python train.py --vocab_size=2048 --norm_eps=1e-05 --qk_norm=false --optimizer="ademamix" --lr_head=0.0171 --warmup_steps=380
Each number is 128 + 32 x the weight over its row's rms, rounded and kept within 0 to 255. Layers, rows and columns count from 0. The size above them is the row's rms in percent of the matrix's.

# layer 2 attention query, 128x128, rms 0.0591, rows 0-48, columns 0-63
size [ 97  93 118 114 112 107 121  95 118 105 120 101  93 108 101  89  95 107 102 107 115 100 103  95 105 102  95 119 116  98 101 105  81  74  88  98 123  96  92 124 102  84  86  80  78  91  97  79  88]
[[122 164 129 143 120 149 160 124 113 114 121  95 150 104 107 146 140  88  94 114 168 101 187 147 168 106  55 129 117  60 153 134  69 131 179 133 120 106 171 177 158 167 136  99 159 136 113 159  92 131 147  98 120 182  98 138 147 122 147  91 118 141 134 153]
 [130  80 118 126 178 162 140  93 112 149  97 144 138 161 118 117 103 155 129 113  52 112 113 121 109 139 138 106 166 197 138 105 109 114 185 103  99  94 134 116 117 191 118 155  33 120 142 160 148  84 136  82 121 186 165  40 124 124 137 130 210 190 111  66]
 [142 141  96 139 161 110 174 104 200 143 161 173 198 102 117 102 129 101 106 156 129 149 188 141 120  73 210  81 106 141 118  85  99 123 143 184  88 121  99 131 104 108 133 141 104  91 194 109 135 120 129  74 104 115 164 174 131  92 196  73 150  47  67 160]
 [173 136 114 110 102 183 115 162 124 101 109 119  95 158 176 133 135 170 134 122 143 141 146  30  68 202 140 140 186 135 151  97 128 114  54 124 122 148  88  97  85  96  97 154 105 162 148  86 178 121 125 114 109 119 122  82 172 103  68 166 207 175  81 100]
 [134 135 169 138 158 108 105 170  84 123 131 172 138 146 146 138 118 148 155 114  70 132 131 108 150 143 114 175 125 124  74 124 171 111 151 127 172 102 131 152 111 142 111 146 157 143 117 174 161 124 118  99  61 168 147  97 187 162  93 132 143 103 176 133]
 [144 143  46 134 124 120 127 125 187 150 134 166 117 128 178 113 109 144 138 135 144 133 125 106 113 144 130 110 143 178 118 126 143 141  46 118  68 193 121  63  97 126 106 113 101 108 160 112 179 123 110  49 129 131 128  99  94 110 142 168 168 133  52 103]
 [122 161 128 111 131 134  94 135  98  96 145 134 133 109 142 123 132 104 152 125 121 160  98  96 110 160  58 207 132  81 167 131 130 151 130  99 139 182 137 128 109 130 120 136 107 198 112 144 146 140  98 206  99 134  61  64 188 218  62 151 106 178 142 157]
 [122  74 145 133  92 122  96 153  91 118  84 167 121 153 146 115 107 160  99 108  89 128 133 109 101 201  89 117 119 192 132 108 167 116 106 114 153 159 125 119 115 169 113 106 118 193 136 144 189 108  87 151 134 109 155  82 102 115 101 193 147 236 162 152]
 [ 85 138 209 132 148 145 114 146 136 107 103 102 165 125  97 145 131 131 137 119  91 137 129 129 156 161 114 164 161  77 168  66 156 156 160  98 154 119 150 162 129 136 142 117  97 162 110 185  61 107 112 161  96 111 100  96 167 118 151  68 149 217 138 127]
 [139 125 180 129 148 122 158 131 145 114 125 158 156 171 117 125 145 151 121 142  82  93 119 131 130 143 172  54 175 179  93  92 115  66 143 166 148 164  99 154  91 111 137 133  89 154 175 155  98 151 104  86  55 140 141 132 128  94 126 153 219 119 108  94]
 [187 151  91 164  83 121 140 166 150 130 105 117 119 173 152 115 172 163 103 108 170 123 133  51 118 177  95 108 159  97 130  88 131 145  56 129 106 159  84 123  80 100  55 124  74 150 182 105 196 112 151 117 147 123 110 127 135 153  96 114 122 158  57  92]
 [164 100  89 122 214 117 100  89 143 132 102 168 149  51  96 125 133  92  81 135 112 132 173 187 113  90 171 105  92 140 107 128 140 118 151 137 145 115 144 103 108 155 170 124  91  41 126  87 189  86 131  89 136 166 157 132  95 101 137 120 149  87 122 115]
 [150 141 128 112  76 130 154 109 185 113 140 122 148  74  53 105 129 178 119 134 140 139 136 111  99 161 211 126  83 139 129 117 109 153 117 135 101 183 154 164 102 140 124 159 113  63 107  56 184 141 163 146 172 170 138 151 145 110 136  97 119  75  50  88]
 [110 129 109 119 142 106 135  84 149 103 153 127 160  75  79 114  95 116 159 143 140 100 130 135 156 118 172  73 113  49 100 120  72  69 160 118 154 164 149 120 121 118 154 129 167 117  70 151  68 170 184 126 121 135 145 155 169  84 149  89 100 104 185 174]
 [128 178 142 146 108 131 114 127 145 124 188 109 101 117 174 138 129 166 182 142 105 124  42 135 141 173 122 175 123 184 154 127 184 136  97  79 155 152 144  85 111 150 143 109  76 130 115 106 157 111 109 124 108  84  71 102 127 194  65 150 177 172 121  66]
 [172 137 148 126  86 134 147 145 153  96  76 105  61 167  97 121  96  97  86 111 179  70 147 111 141 119 111 172 196 205 155 100 153 139 123  91 154 131  85 114 129 144 108 100 107 138 157 165 166  67 129 124 135 103 130 150  70 159 167 160 162 176 134 163]
 [127 137 167 141 141 138 167  58 119 139 111  24 166  93 143 138 144  99 147 166 152 123 145 149 112 115 130  73 109 102 150 119 109 110 175 142 104 153 155 140 133 140 136 101 142  95 142 157  55 101 190 159 192 195 100 145  81 119 185 109 107 129  79 214]
 [136 155 148 116 141 152 133 132 167 163 172 142 123 181 102 132 123  98 156 116  85 140 182 156 128 146 192 142 165  83 162  78  96 173 148 135 108 139  82 178  67 107 115 158  75  96 167 160  91 122 149 132 117 131 141  73 190  72 178 125 151 101 119 155]
 [137 166 130 119 130 134 136 127 178 140 137 127 140  52  94 116 116 131 127 153 149  98 144 213  94  53 155 113 161 112  86 125 147 118 110 137 135 108 118 169  84 134 142 152 159  64 115 103  78 118 163  69 131 192 145 213 117  66 158 108 129  53 103 192]
 [148 133 115 139  88 189 142 176 132 136 104 183 145 156 106 123 120 122  83  98 106 115 173  92 151 130 164 184 136 130 116 124 136 134 119 177 156 104 105 149 144 132 129 135 117 125 156  88  95 147 128 110 136 179 156 115 176  59 126  93 185  65 157 143]
 [121 136 136 158 112 105 167 114 186 115 132  69 132 110 134 127 121  90 119 146 189 154 128 144 113  82 150  64 138  52 115 149  87 119 115 153 102 150 126 119 152  95 130 136 164 126 104  84 115 106 171 174 121 119 118 206 108 158 198  89  61  41 149 170]
 [ 96 107 105 141 132 121  82 142  92 133 149 140  84 156 155 122 119 161 136 142  93 131  83  94 118 184  86 173 165 119 161 119 142 139 110 108 119 163 136 100  97 111 127 119  74 174 151 150 173  94  93 184 150 103  87  66 130 147  81 158 147 170 131 145]
 [132  81  96 157 105 145 116 143 103 107 106 190 107 188 187  88 111 167  78  92 111 114 143  51 128 158 145 125 169 210 138 102 148 156  98 124 149  92 126 127 100 101 152 116 109 190 182 126 137 105 147  61 156 112 168 102 101  93 119 145 244 131 132 115]
 [117  93 125 149  88  81 124 114  70 127  56 169  95 192 166 134  93 171 124  76  91 163 133 131 101 146 111 126 135 185 132 113 160 115  85 105 141 163 106 104 157 176 128 137 104 177 140 100 208 142 146 134 135  57 132  78  93 194 139 154 182 180 106 106]
 [111 141 124 132 131  96 107 147 100 154 103  93  55 192 100 140 106 140 141  75 123 142 131  93 103 149  44 142 152 157  91 103 192 130  62  93 143 129 158 107 164 124  71 120 122 150  51 182 135 122 152 148 153 119 147 116 173 148 139 170 144 163 164 104]
 [173 104  63 126 112 164 121 118 151 111 143 158  93 123 139 146 136 175  77 136 100 102 115  90 109 153  91 125 176 191 127 122 150 162  83 107  98 167 131 103 117 130 122  82 126 142 165  94 204  91 145 108 154  41 106  88  92  99 106 145 163 180  82  52]
 [153 163 128 142  65 129 123 175 145 130  89 137 122 116 150 125 114 180  89  94 112  97 108 121 121 195 106 172 141 165  83 122 153 141  33 124 127 139 119  61 112 124 102  85  90 216 143 121 188 110 125  81 128  53 111 132 116 134  91 178 187 134 101  90]
 [115 166 130 167 144 116 141 129 124 137 216 126 149 129  98 118 158  99 135 151 150 148 154 166 160  46 108 122  98  89 137 158 125 127 153 152 119 139 118 111 145 140 147 135 131  73 155 153 153 184 176 163 143 158  83 136 119 168 189 106  86 113 132 183]
 [127 172  92  92 105 146 134 186 135 129 145 172  58 153 129 146 122 165  78 152 114 105  92 124 111 145 116 163 129 164  97 150 150 156 125  83 148 125 113 138  64  96  94 156 146 160 156 131 191 178  57 128 123 144 115 113 180 121  76 143 163 108 138 120]
 [159 138 127 157 125 199 125 114 142  95 178 115 184  96  79 165  97 121 152 111 111 108 104 136 122 137 191 160 147  85  76 105 134 109 156 124 152 138 146 177 104 112 152 121 108  86 125  92  97 103 150 136 104 160 108 147 129 107  85 108 204  85  73 103]
 [163 168 107 129 141 112 105  97 123 181 179 156 224  87 108 126 151  60 169 179 117 193  87 171 170  94 147 113  51  70  98 149 105 121 146 120 138 148 151 139 126 153 134 129 121 110 116  62 121 128 122 144 117 159 101 111 140 131 122  74  66  35  98 138]
 [ 78 120 127 125 116  83 145 157 121 144  74 196 142 164 213 120  94 157 110  79 101 109 119  86 138 198 113 130 156 163 149 160 124 141 108 118 127  74  88  93 160  83 138 103  91 176 136 129 151 138 133 103 135  86 164  55 130 121 108 188 188 136 141 147]
 [ 99  92 139 134 212 122 133 116  66 150 117  96 149 141 103 169 101 167 179  62 171 148  93 111  74 171 136 130 127 135 102  72  90 151 162  97 172 138 127  83 130 130 168 148 112 129 108  64  84 104 124 144  99  75 123 110  99 158 189 148 160 155 107 140]
 [149 113 151 123  81 113 103 126  98  60 177  44 112  82 152 171 138  71 126 144 161 102 112 153 116 128 124 158 106 129 146 100 143 116 135  74 125 151 137 133 182 110 153 134 130 148 114  77 216 147 133 194 112 156 121 170 152 119 118 163  69 136 198 125]
 [142 178 119 127 103 123 108 138 132 128 137  69 209 142 130 111 189 165  89 105  85 191 139  96 197 165 143  82 149 119 178  56 145 175 115  94 102 135  92 140 140 120 112 134 151 104 167 148 135 112 121 107 146 123 121 135 126 111 108 107 170  79  54 182]
 [ 78 165 161 142  94 144 106 125 105 176 117 107 141  90 137 170 148  67 148 132 104 110 106 144 149  92 113 116 183 167 152 123 131 135 136 141 119 149 101 158 145 150 147 140 152 142  91 117  92 130 142 140 149 106 154 170 146 189 142 158  50  93 177 144]
 [ 81 106 169 177 115 121  82  96  91 143 176 144 117  86 148 182 144  84 124 109 115 119 120 137 114  89 164 134 160 118 112 139 111 135 130 139 150 121  98 176 151 136 164 110 142 173  98 174  96 163 140 178 148 154 119 121 135 179 185 170  79 106 173 132]
 [127 147 137  92  93 101 132 116 188 145  92 134  98 151 176 145 125 119  97 205 131 127 153 135 147 185 116  89 102 146 151  78 189 122 112 126 194 150  93 126 132 108  97 129 163 116 150  96 151  61 144 123 101 136 112  92  83 195 146 148 111 172 159 156]
 [118 173 144 132 183 154 183 143 105  69 124 168 173 143  79  85 144 154 174 147 153 164 135 127 150 131 153 179 165 145 169 120 112 108 138 148 104 134 170 129 149 138  95 151  95 102 120 108 126 156  80 127 143 119 151 162 123  98  81 141 174  95  93 115]
 [172 159 102 114 120 125 179 124  94 105 100 128 133 182 159  50 103 142 128 122  96 145 157 157 151 171  72 161  95 141 156  69 152 112  77 138 136 153 134  50  83  77  89 105 138 111 156  65 141 139 152 111 127 171 136 104 139  54  93  80 121 143 104 117]
 [163 164 101  76 124 152 188 157  99  80 139 105 152 113 116  76  84 152 144 138 107 159 155 138  85 164 176 123 116 190 143 109 128 145 127 126  76 129 123  97  45 100  88 179 171 107 108  95 160 139 122  74  80 153 157  81 163  61  71  99 103 150  66 119]
 [ 90 119 110 137 146 133 107  70 170 118 116 223 135  95 126 127 135 162 149 129 117 126  90 169  75  97 100 170 169  60 128 166 120 136 173 108 114  66  77 141 162 155 162  60  72 131  87 150  99 137 181 149  87 144  81 143 110 124 176 128 163  98 147 123]
 [155  94 119 141  87 101 115 153 140 157  95 128 175  87 110 186 172  74 115  90 150  54 130 135 107 129 196 114 166 138  84 165  94 130 158 178 138 118 172 138 139 127 202 150 110 178  84 143 104  97 163 172 155  87 145  81 122 132 146 170 109 105 139 121]
 [168  91 135 107 144 130 159 159 100  93 146 131 184 138 131 155 108 129 150  84 106 103 132  66  91 153 147 162 208 102 118  64 131 168 180 174 116 125 135 141 116 180 171 137 148 113  88 130  47 142 110 151 180 162 140  97 105 141 186  98 103 120 100  82]
 [ 75 137 139 134 100 121 176 136 117 140 140 147 210 140 108 170 137 100 112  88 107 124 129  64 113 117 135 130 115  59 148 127 136 138 159 143  83 189 158 136 163 186 116 155 122 138 141 157 137 158  66 113 190  77 164 177 165 129 123 174 126 159 119 142]
 [133 147 138  57 171 150 124 153 169  42 122 135 114  99 112 136  87 161 132 115 169 136 144 120 128 200  98 179 114  92 175 104 151 130 137 102 121 146 134 138 102 134 114 115 114 112 138 112  86  98 105 153  99 129 104 120 124  71  75 115 119  80 117 122]
 [106 101 141 146 139 159  29 164 130 167 154 129  97 123 146 178 165  73 121  79  87 160 128 126 120 119 154 125 126  77 133 102 100 146 166 206 161 132 107 106 152 129 139 123 128 144 125 160 133 163 152  73 133 111 143 118 134 169 148 199 131  97 142 129]
 [121 122 147 100 139  82 132 136 155 137 126 117  42 172 124 184 158 143 166 134 154  96 124 136  86 141 114 153 141 176 158 133 112 150  80 129 130 175 138 178 131 138 168 118 128 135 109 132 119  99 152 175 166  97 128  96  59 143 105 147  48 147 113 138]
 [204  96  78 132 152 124 157 150 121  87 153 147 109 156 127  90  67  77 162 146 137 134  99 106 124 163 110 120 143 177 121 119 136 118 148 118  96 132 144  90  94  76 108 126 186 134 179 102 165 144 142 144 129 136 133 141 161  89 154  96  70 190 161 194]]